config.yaml
parallel_block: true
optimizer: "soap_variant"
decay_shape: "linear"
batch_tokens: [16384, 32768, 49152]
Each number is 50 + 12 x the weight over its row's rms, rounded and kept within 0 to 99. Layers, rows and columns count from 0. The size before them is the row's rms in percent of the matrix's.

# q: layer 7 attention query, 192x192, rms 0.0355, rows 144-152, columns 0-191
# k: layer 7 attention key, 192x192, rms 0.0356, rows 144-151, columns 0-191
q144 107:68 47 50 34 47 51 25 47 30 58 33 47 34 40 47 66 33 66 45 64 58 50 51 26 43 46 54 76 29 69 55 63 52 71 53 33 72 49 50 53 34 61 40 70 68 83 58 77 40 39 41 49 59 56 55 40 57 46 49 59 43 44 41 38 37 48 42 51 39 50 54 71 31 69 36 42 45 51 45 51 55 55 39 54 49 51 27 53 55 47 54 55 42 63 48 53 40 37 09 46 40 52 68 57 44 47 49 54 55 49 39 44 35 52 52 22 24 54 54 69 46 44 68 45 44 59 42 36 74 49 45 39 62 27 47 62 46 71 41 43 46 51 39 55 66 27 57 49 57 43 57 25 48 44 48 55 65 41 60 59 53 62 55 49 31 41 49 59 49 52 59 56 40 32 64 41 70 57 60 53 58 71 61 53 58 55 62 72 49 54 50 34
k144 105:59 57 37 48 35 38 51 51 49 55 37 56 53 49 48 47 60 48 66 52 29 76 32 51 50 51 53 44 40 56 43 46 55 40 67 52 62 58 25 45 44 46 52 48 34 32 71 61 57 62 73 33 61 53 60 67 62 55 67 51 70 46 37 58 50 71 56 51 36 63 53 43 51 40 48 74 35 54 40 44 56 57 60 53 50 63 35 43 47 86 62 48 31 48 45 68 47 46 55 38 34 56 53 43 82 24 37 47 56 38 50 46 41 35 53 43 57 31 41 66 51 53 34 49 43 52 50 53 54 55 42 33 67 47 42 55 50 45 65 82 60 45 53 35 30 47 40 53 50 76 41 68 41 57 22 62 54 40 52 56 53 65 46 51 35 40 58 23 65 54 57 61 58 32 49 54 80 62 56 50 22 50 42 53 70 66 53 42 54 32 31 47
q145 111:42 28 59 50 36 58 23 54 42 49 67 43 47 34 43 54 57 39 74 51 38 43 42 24 40 39 56 44 57 49 49 61 50 51 57 53 76 39 43 36 29 47 64 42 50 54 35 56 47 51 36 64 54 32 48 42 61 58 47 69 46 42 58 43 45 51 53 58 56 45 45 32 65 45 54 46 59 28 35 42 51 69 34 53 45 59 64 51 47 43 41 40 67 57 62 35 51 40 58 56 38 61 57 63 34 24 37 47 36 56 51 39 44 40 53 32 40 35 62 48 61 56 63 56 58 48 41 62 59 51 40 58 34 51 47 23 43 74 45 68 76 56 51 52 58 53 45 38 43 56 46 53 60 33 65 54 64 60 60 53 71 65 61 33 38 28 31 49 55 53 59 42 69 83 39 59 43 35 38 57 16 84 45 55 51 59 38 65 29 41 48 33
k145 114:55 47 54 37 59 47 58 67 50 25 61 50 59 27 38 54 60 76 47 35 56 58 49 69 26 51 62 40 48 38 49 58 45 40 49 48 65 44 48 31 40 54 70 57 69 42 66 63 52 41 59 54 53 45 63 44 30 39 55 29 60 38 61 61 54 65 43 52 50 57 41 66 54 46 42 70 42 73 53 66 56 42 44 47 57 54 51 44 55 71 71 59 28 69 60 38 49 51 66 54 41 49 56 60 68 53 60 54 33 59 60 26 60 60 49 35 28 43 42 50 58 49 18 54 49 64 61 41 49 68 66 46 79 58 56 43 40 59 50 42 46 54 29 39 64 61 55 65 47 30 65 61 52 46 34 41 65 38 60 41 54 72 41 74 53 32 50 46 61 67 59 55 55 58 31 58 45 40 54 66 65 47 51 41 40 65 23 57 36 64 50 71
q146 104:43 55 47 80 65 40 61 64 61 35 60 69 59 60 41 33 68 58 39 36 46 50 61 67 45 52 43 60 32 65 72 43 56 57 66 54 36 59 59 30 37 65 54 53 38 58 39 65 33 42 40 54 58 62 54 66 60 49 58 51 34 48 33 47 66 11 48 75 55 56 60 77 76 58 52 46 54 29 64 60 52 53 29 38 54 57 36 49 56 40 48 56 47 56 34 54 47 48 62 59 52 59 43 50 46 64 58 41 33 25 52 37 64 57 58 58 51 57 44 31 35 49 42 58 26 48 46 51 43 70 55 28 33 47 39 73 60 49 44 30 33 62 49 50 61 41 42 74 49 34 49 58 51 50 48 58 69 62 42 75 64 57 41 43 60 42 39 47 42 48 33 41 57 58 26 50 61 55 39 57 45 37 59 32 51 38 60 55 53 51 68 37
k146 104:42 68 46 42 51 53 50 48 59 28 43 53 24 43 47 60 64 66 79 54 40 49 65 42 64 65 41 70 50 57 75 53 61 39 71 43 38 34 71 59 58 34 47 40 63 57 50 45 60 38 67 47 55 47 55 46 59 37 61 78 34 78 43 43 39 46 53 58 62 48 56 57 51 46 43 66 56 58 85 38 42 42 59 68 38 33 65 51 27 58 43 60 35 55 60 83 61 41 53 29 48 55 59 45 55 40 63 48 50 59 53 73 52 48 58 44 72 42 70 66 53 47 48 43 46 55 54 60 25 45 32 69 74 43 56 54 24 48 57 53 42 62 50 58 61 69 37 39 51 32 64 49 55 35 44 37 52 35 62 50 50 54 58 45 50 65 50 47 55 45 69 35 49 52 65 42 38 85 42 49 55 57 45 45 46 58 62 47 41 52 62 59
q147 108:59 49 56 63 53 41 41 36 54 42 59 67 41 39 54 49 35 74 59 55 47 47 46 72 49 41 62 43 59 54 70 66 37 49 53 57 43 55 48 38 59 38 54 41 37 23 62 71 48 69 43 44 60 32 56 36 47 51 67 47 58 35 51 31 47 60 61 49 58 36 66 53 62 36 53 64 28 43 36 75 47 59 63 69 35 31 58 61 44 54 47 56 51 55 23 39 68 39 32 46 41 50 58 72 44 65 40 66 40 47 45 67 65 46 41 43 45 68 48 59 66 45 49 38 41 36 65 49 44 40 38 47 50 60 38 37 63 34 65 64 61 55 73 36 39 27 37 32 44 56 40 52 44 45 33 52 59 34 50 50 68 50 59 37 41 64 32 45 47 55 37 59 34 51 47 43 45 66 44 31 40 62 69 60 31 82 75 67 35 38 56 51
k147 106:38 55 61 47 52 25 50 50 43 43 47 23 48 75 51 41 47 40 41 35 69 74 28 42 56 39 64 35 34 35 49 77 48 63 52 44 24 82 57 53 47 41 45 50 29 59 59 70 52 48 81 56 50 55 64 40 38 60 42 64 39 50 60 44 51 43 59 54 65 48 37 58 56 40 43 46 56 59 46 67 49 62 26 31 54 32 52 31 61 63 59 54 59 29 71 18 52 19 35 28 40 51 72 53 45 50 36 55 41 66 40 49 60 51 45 43 57 42 56 42 57 40 32 42 43 52 69 39 41 47 75 55 52 55 51 51 45 54 46 50 43 58 64 60 54 46 58 45 43 28 56 58 60 51 56 71 43 57 26 35 46 40 46 52 47 57 34 46 58 53 44 53 51 35 40 44 44 61 54 34 49 70 44 49 50 58 26 43 38 67 48 44
q148 104:36 57 63 51 43 41 59 55 39 68 44 42 52 63 46 68 42 60 45 40 45 41 48 42 68 55 36 42 57 64 67 70 43 35 57 44 33 57 42 58 22 56 60 55 60 66 66 36 25 31 45 37 53 43 57 40 43 56 54 63 59 58 29 58 58 64 47 52 48 40 35 39 80 57 47 51 36 41 40 55 46 52 52 70 52 41 67 42 48 62 43 34 39 49 64 43 49 20 41 58 38 58 69 70 51 46 62 48 61 52 56 56 69 56 25 25 41 65 29 43 52 63 47 47 52 58 35 48 70 61 50 45 52 49 38 51 49 34 51 52 57 49 80 31 28 42 74 54 58 48 31 34 54 49 28 41 40 60 49 36 43 59 50 30 63 39 61 49 60 32 48 63 40 54 68 38 69 34 44 47 77 32 50 60 35 52 53 57 46 37 65 32
k148 104:41 54 63 35 60 27 43 46 41 67 50 57 55 66 42 33 39 50 39 52 38 65 32 44 59 56 52 60 48 50 30 47 47 53 56 58 48 52 65 52 57 30 72 42 41 61 59 40 65 59 59 53 64 36 61 74 58 64 57 30 34 61 42 54 45 35 63 42 25 45 50 49 60 70 43 68 44 76 40 68 62 48 45 36 43 59 57 36 58 40 75 61 46 53 45 37 65 30 68 37 42 45 69 44 68 48 60 42 58 60 45 70 40 52 58 51 45 47 59 57 73 44 59 69 59 48 63 34 45 24 37 37 53 48 39 70 41 30 41 39 49 25 53 20 49 58 64 35 27 61 44 72 75 41 65 60 33 46 40 50 59 56 55 38 50 41 47 60 45 34 46 61 63 52 44 51 60 41 46 50 38 24 65 49 60 40 45 37 44 48 60 39
q149 108:37 46 66 72 32 50 46 53 58 55 53 48 36 54 29 70 40 58 38 49 53 32 53 49 58 67 57 62 36 49 35 83 58 67 44 30 40 70 47 43 46 65 27 34 41 40 45 71 60 66 49 48 53 53 61 50 40 56 44 37 54 61 51 56 56 56 53 72 66 51 19 52 52 64 62 60 62 48 34 48 59 63 47 46 67 47 57 44 41 61 51 65 56 50 66 45 63 54 45 49 68 66 65 59 42 67 37 39 30 41 24 41 48 37 47 50 40 47 39 57 47 35 35 55 32 64 58 49 44 63 35 50 46 68 41 39 70 68 61 41 51 54 57 50 38 41 40 48 34 39 59 48 47 50 49 28 38 46 19 56 53 45 39 55 60 91 38 50 44 57 72 31 38 51 46 58 41 39 46 40 53 54 50 80 49 64 48 44 32 45 60 29
k149 103:60 40 50 62 87 39 63 43 51 42 63 62 51 50 63 71 57 57 79 46 52 60 31 55 67 49 42 52 76 53 24 34 45 56 52 32 31 59 64 41 81 51 54 56 40 58 44 60 54 22 51 73 45 66 57 41 65 45 47 73 37 46 46 47 44 60 57 52 42 53 59 75 24 52 41 51 36 51 59 55 53 67 57 55 52 68 50 31 62 53 67 46 36 44 58 41 56 45 51 47 44 52 53 55 64 49 24 63 45 46 49 49 49 39 29 47 38 45 60 53 57 68 60 35 57 59 64 59 44 51 57 68 62 59 48 31 55 44 41 49 28 46 60 50 50 43 43 42 35 38 76 42 51 53 51 19 52 52 54 67 64 51 43 48 47 48 42 63 27 36 26 44 45 54 62 59 67 71 54 47 35 50 46 26 41 64 57 53 28 56 46 49
q150 106:51 57 56 42 66 60 48 49 52 40 72 45 53 48 41 43 36 49 43 46 60 46 46 43 73 48 35 50 28 34 61 42 48 43 54 45 34 73 48 66 72 62 55 43 54 44 51 59 26 37 54 55 44 34 49 46 22 76 43 51 44 66 40 49 55 31 40 45 63 42 48 25 62 35 46 49 43 44 52 49 51 55 50 32 37 42 38 66 69 48 27 57 68 36 54 52 54 62 56 40 41 79 64 65 68 23 70 74 43 68 46 57 59 37 56 58 60 39 19 53 44 52 50 41 67 36 52 39 47 62 16 41 59 43 54 41 33 62 69 54 33 54 49 34 48 51 71 44 50 52 65 45 62 68 60 55 42 54 65 52 72 48 40 51 47 53 35 58 35 46 52 42 51 60 40 60 53 43 57 24 57 58 48 42 76 51 58 64 46 53 75 56
k150 106:58 20 65 42 52 82 32 52 60 49 62 52 34 58 41 43 44 48 52 18 31 43 33 32 40 67 46 53 38 63 34 58 50 63 56 44 75 40 55 51 43 48 34 65 34 58 58 48 50 51 54 30 51 42 73 60 55 49 44 35 38 66 53 47 38 50 49 40 39 58 54 31 37 76 60 47 65 63 68 69 52 33 59 39 61 36 64 43 39 48 62 58 55 60 64 48 43 49 43 60 41 69 50 64 50 47 51 62 70 53 44 36 41 57 39 64 45 62 50 41 61 30 34 41 63 60 41 08 43 41 63 54 47 54 41 45 46 42 41 50 62 67 58 62 48 24 37 49 56 67 69 56 38 49 52 59 46 40 63 56 53 58 42 57 44 50 46 63 40 41 38 40 47 29 76 42 23 47 52 59 47 26 44 58 37 63 40 46 54 56 56 54
q151 106:50 54 61 69 33 43 68 45 57 76 44 56 71 52 52 50 44 47 39 39 52 44 54 61 57 45 44 43 57 57 64 59 37 41 55 53 50 66 64 48 41 52 51 39 65 58 51 36 59 32 58 57 45 42 42 63 38 35 65 73 49 75 51 78 29 57 56 54 40 53 40 57 32 65 54 43 26 36 55 57 33 45 62 41 30 65 79 38 54 72 59 56 62 44 44 32 33 45 48 39 53 39 62 53 53 53 55 60 42 30 67 49 44 44 56 52 31 46 41 58 37 32 33 59 54 46 42 68 29 52 27 50 34 45 56 54 46 72 33 56 33 56 61 48 58 45 39 43 32 54 41 59 46 42 55 37 35 46 36 61 59 39 43 55 73 55 57 60 62 56 76 64 37 30 16 68 36 53 71 74 52 59 58 36 46 43 47 44 31 45 58 51
k151 104:53 62 60 55 63 55 38 55 48 59 55 66 65 46 46 56 38 54 31 40 37 61 47 50 52 58 59 49 64 52 25 42 63 44 50 53 70 51 45 66 56 44 45 56 57 41 44 54 58 55 49 37 64 54 34 51 57 36 42 57 58 36 49 40 52 51 61 60 31 28 65 48 44 36 34 40 52 42 67 54 41 52 64 25 33 44 58 56 48 27 37 44 45 47 64 44 48 56 40 39 44 53 44 54 58 36 63 46 42 53 46 43 47 66 43 37 52 46 31 50 34 61 53 66 37 33 65 28 37 45 21 40 44 50 41 32 43 45 59 22 50 47 41 48 46 64 71 53 21 25 44 38 70 60 64 44 49 46 24 42 71 54 53 68 50 54 38 69 39 23 36 69 41 52 70 62 58 79 29 19 56 74 53 45 62 70 52 58 61 65 57 51
q152 109:55 62 61 46 55 44 42 27 44 39 57 45 50 42 56 44 67 44 49 42 21 62 66 30 73 36 43 40 57 62 36 64 45 50 47 69 33 56 54 43 53 41 35 56 39 67 52 47 33 50 52 61 40 56 31 43 39 56 37 41 38 66 46 73 74 37 85 50 58 47 54 42 58 58 66 42 69 57 51 55 43 64 51 38 62 61 46 65 36 63 66 29 44 35 52 53 42 69 38 30 72 64 70 54 47 43 35 48 55 54 44 44 71 32 30 51 34 58 77 68 59 64 64 44 50 43 30 60 44 38 55 50 44 28 44 44 56 51 61 73 43 47 50 60 69 45 48 57 70 51 43 56 43 49 41 45 57 39 50 48 46 54 54 42 69 57 50 55 49 57 61 70 48 42 19 47 71 57 32 53 46 40 34 53 74 39 60 50 51 25 50 45